Each number is 128 + 24 x the weight over its row's rms, rounded and kept within 0 to 255. Layers, rows and columns count from 0. Numbers have three digits each. The size before them is the row's rms in percent of the matrix's.

# layer 6 MLP down, 256x1024, rms 0.059, rows 0-42, columns 704-767
100:118135089089142127124175138109111103108083087110150140151107098100127162098181181153143089095126107118126133106120108137101073190094165134108139078083151168161143132115129121122155167132173131
099:139108111106146161156124145133148134129110115154130138077092136124132125085145098097142091119117110097125091108119136110118132152116110138139172106129161078123088172121129157138144133128125124
097:185118119169105130147158095134083156177143126150117122082114138129094139117129137145136164135137120106160133099152134122137117155092151157134113062156141158085121094140115143125091102094101147
099:152127129115123171128113120134172131073143103157115088102150107136131106113172133136119094130148136165091156154116153095102151162108132111149086105090144131101160145139159117139139113113144170
107:116156138139084160122161111119124104129120120113079165126141125145104160116141130112166153140139119152144164124119085118129106088146133102086112091108115162146121153121112110103102112082161157
096:099148145138127103136098126098156114121167101093172155164144096108131137103116111118162109145143141119057124124156104163119141143141115109103163123161100119062144164166121170111155164133143144
100:125122119148154135119145080142166143138201166088113092122092171133112158101126112128200152149109119085120159109101131145157158144093091163117110183107138130155137126148118101121122116094157107
095:131129134121067133119145119117138115126168127153118153124124160164168143141161081133158158117097152112132091122090141149139127106170160101119130070148115127163152142147115131119169098159113128
101:120158129106113094145132119111121139146162115116119100143120145122164120087138156115100157153104124111121134104088123145116125104101125162120112091117085133117133096179117094176176124153136141
101:135115100134193130126143125123127133125102155163140090109144089126111127077082148094098148091121108104148108111161162181139184144123122097111107140156125132135097111101148153148145106101083141
099:157107110077122142159147113146157185090147162162104124113089099125138105107076130179076086110138124071121116100145126119127165162105088139127183087091098134103131090112098144140148128122118125
099:121114081108162154123090110164139149114122137115130117122124125157140101120119132141112095137137179118108133088130133111149107138125065091110131106159123154099174160154108148139155158134135147
100:186149089092133110144131147142138096118115126166180110127162120168164137095140129154143136145131134092146153143120099119090106123144133110102114140119145147112165118152109122161087123112169131
098:091122155143114136142128159129095144176135075117102124168142070120115148094108116164158163134137178124125100134168058141145100144116111129163111134087146148104143124128136122140160096158083151
101:162129184149131142114111135148122109140083113112117171141155123108129101174092135078148113084160115144164142152125128169116155091165143130080123130154155132166098093118104106148159154108142126
107:148178138110160133080105090139161161128076120110133176157122117119125137135123107134147130119157132149122077110108112126092133124091142135149189143110156138194151096115177179128127095083136105
098:134170142164122103122135104185106109204161125109152173128121133085146141112153160138113123133107191160089100166099093123107161152198117175110117110168170122105098185138167117130139112145153154
099:133150129143129088096145126155107104163113156167124118116137148109096127140131080124132138123111151108115107147172130096170133072163151113150082143134155130106090100134110129145125152128126114
097:203135113143106127104090120114121162117153089116131165123169153141121154149110175128130138116083147062116160084122111159118090108133149153148110125178155145153146145155115111121137082120108143
098:109155142096109129126150139150133133098144129127147143125106087089148193086152136175084139121152107115079152118133116167164117115140135167136114127182108115144172107185134091168157092074124169
098:168175102135145119138123114147136087109117155107118185141115101118150165145110122149117113093118101121099071105167099140134114148128120127139107120117111100089117129102098140140115121155114135
101:121129134173149120135156148124153121133097102169087120161134138132149118134145151123143128129141105135130130138094131097148113159156118156176129063142146096165120149156114138139120135122122130
101:126106130149122158170154123143122168090151153123123102080119106137077128090117114115158132166115112139117099122163170136111139153125135110154103145127100128130169119116119120160133159113125125
102:069164080180091109127094142133146120137161125083113117117134126077123110092128135134152138133160087166118106180127116122115155174184142087142109068083141152124159128107141120097095150134163160
105:155146159146097139145147102138165092128088133156108128120139145079116110107147146112095136143112120127123146135111129144082166128124123133147064093173086143111113157157202128143099136128153166
102:125083141128075125150142112175130126120116139131178122099139190133136143147079150093115110161139141129112112125134120139094152069160107141169156131046149117099151164130172119119116138097119151
099:132133096131110135135135128115121125130154149099091114137163094142130146114169146140107088134130112134160117109155133105125090155168105121195149118199107131132103109174135089104104167139163125
097:115140132141065148139118086093129113137137149131134090152102073112106133111127109138074152161103119107141144114108136109121128132105083105152164123135130139156138124122154117099085171164141116
099:133099101132117145157154131087120097098156169154088129108135098118149162099134136088135104107159113160096140089139137117111065155096124124141105110096134135078173101084144135141166171150122142
098:161146130130151157137101150134137119142084165172126168133151178130138125131127087194145122080124127087131181104152121142128115053152135124153120100152136150112094127146172132098091113109097127
100:151120132107151128155093097131117104087093116123146087128112119159133119130178169121115163126139106163152126150158134174133108163115132143117134148163154108083137073141148140118117120125135149
096:110123129151117112151109103132128149113122111111123170123142123119126136120097160116148079122092174110132110109138147153127125133114134123145168103129123107148135111125164156166059123159179078
099:163116129159116124098135106164170117119071116098132134110139120144138122166167109096097084120099128106145136149112117137116139111143089112110120129164096188101144150138166180127119124127138121
099:154120129095146114102103122106133121136168124134092140147133141109131088142126134124087114121090107141089093186077115107129181123150112143067132149151165130125118159131118113122134085105089133
101:131151118129176153138116109122151168177139155107094133112121066118151117143090114161104116130132140064142145107107130166134087133163095166137138152114130138127140066119067097105116119115139099
101:095144109186090119135137125143114139139118119114120171103183143128125119189146124131119089133135125168089176131107101125136129119137129126092125117116103134156142168120147112095138080148127092
097:120137030095120120139118102149120168083155128166131122104129131120127124163140145126089090108096155122148120138102112137116128128093123146151175124128115126154151073107089121141149149170117160
098:094107080130121119107102147117121132143116102121149115155108116116108105136143144117102129080077120161118107116100137166112109116089129151110121096111131111130116148155143122105088119110143145
100:143148151134124154142142088168133113118123141117102126110109138115127135144149164111118119101148150122133104084135160119148089134116143168106153163148148115099084161131193147146143134114143106
097:156146134140086144118090130166111146148141131117126138157098143132127119101105127129174122149132137136114121134132158126113100138088098106129165149146108159125118072124119166160136154139161128
096:153152108160180123144126132165185137140165129100149138091159130140127123138135135121109153124127156099109115123121081146091162117135073143187084161151154165135110168107207157100145067177175095
098:157100173166147157105116073115105124089137140124118107106123125125153125148099121093117117157107170112161111112150120132085134149165130089138107112108142105062134129105084124165122129094150144
104:123143111105102102132169134114125143112110143144154105081109110089157107129112127108125112160143157103130135140109159125111118105125114153154184186124135130079107103137120149163135114117111166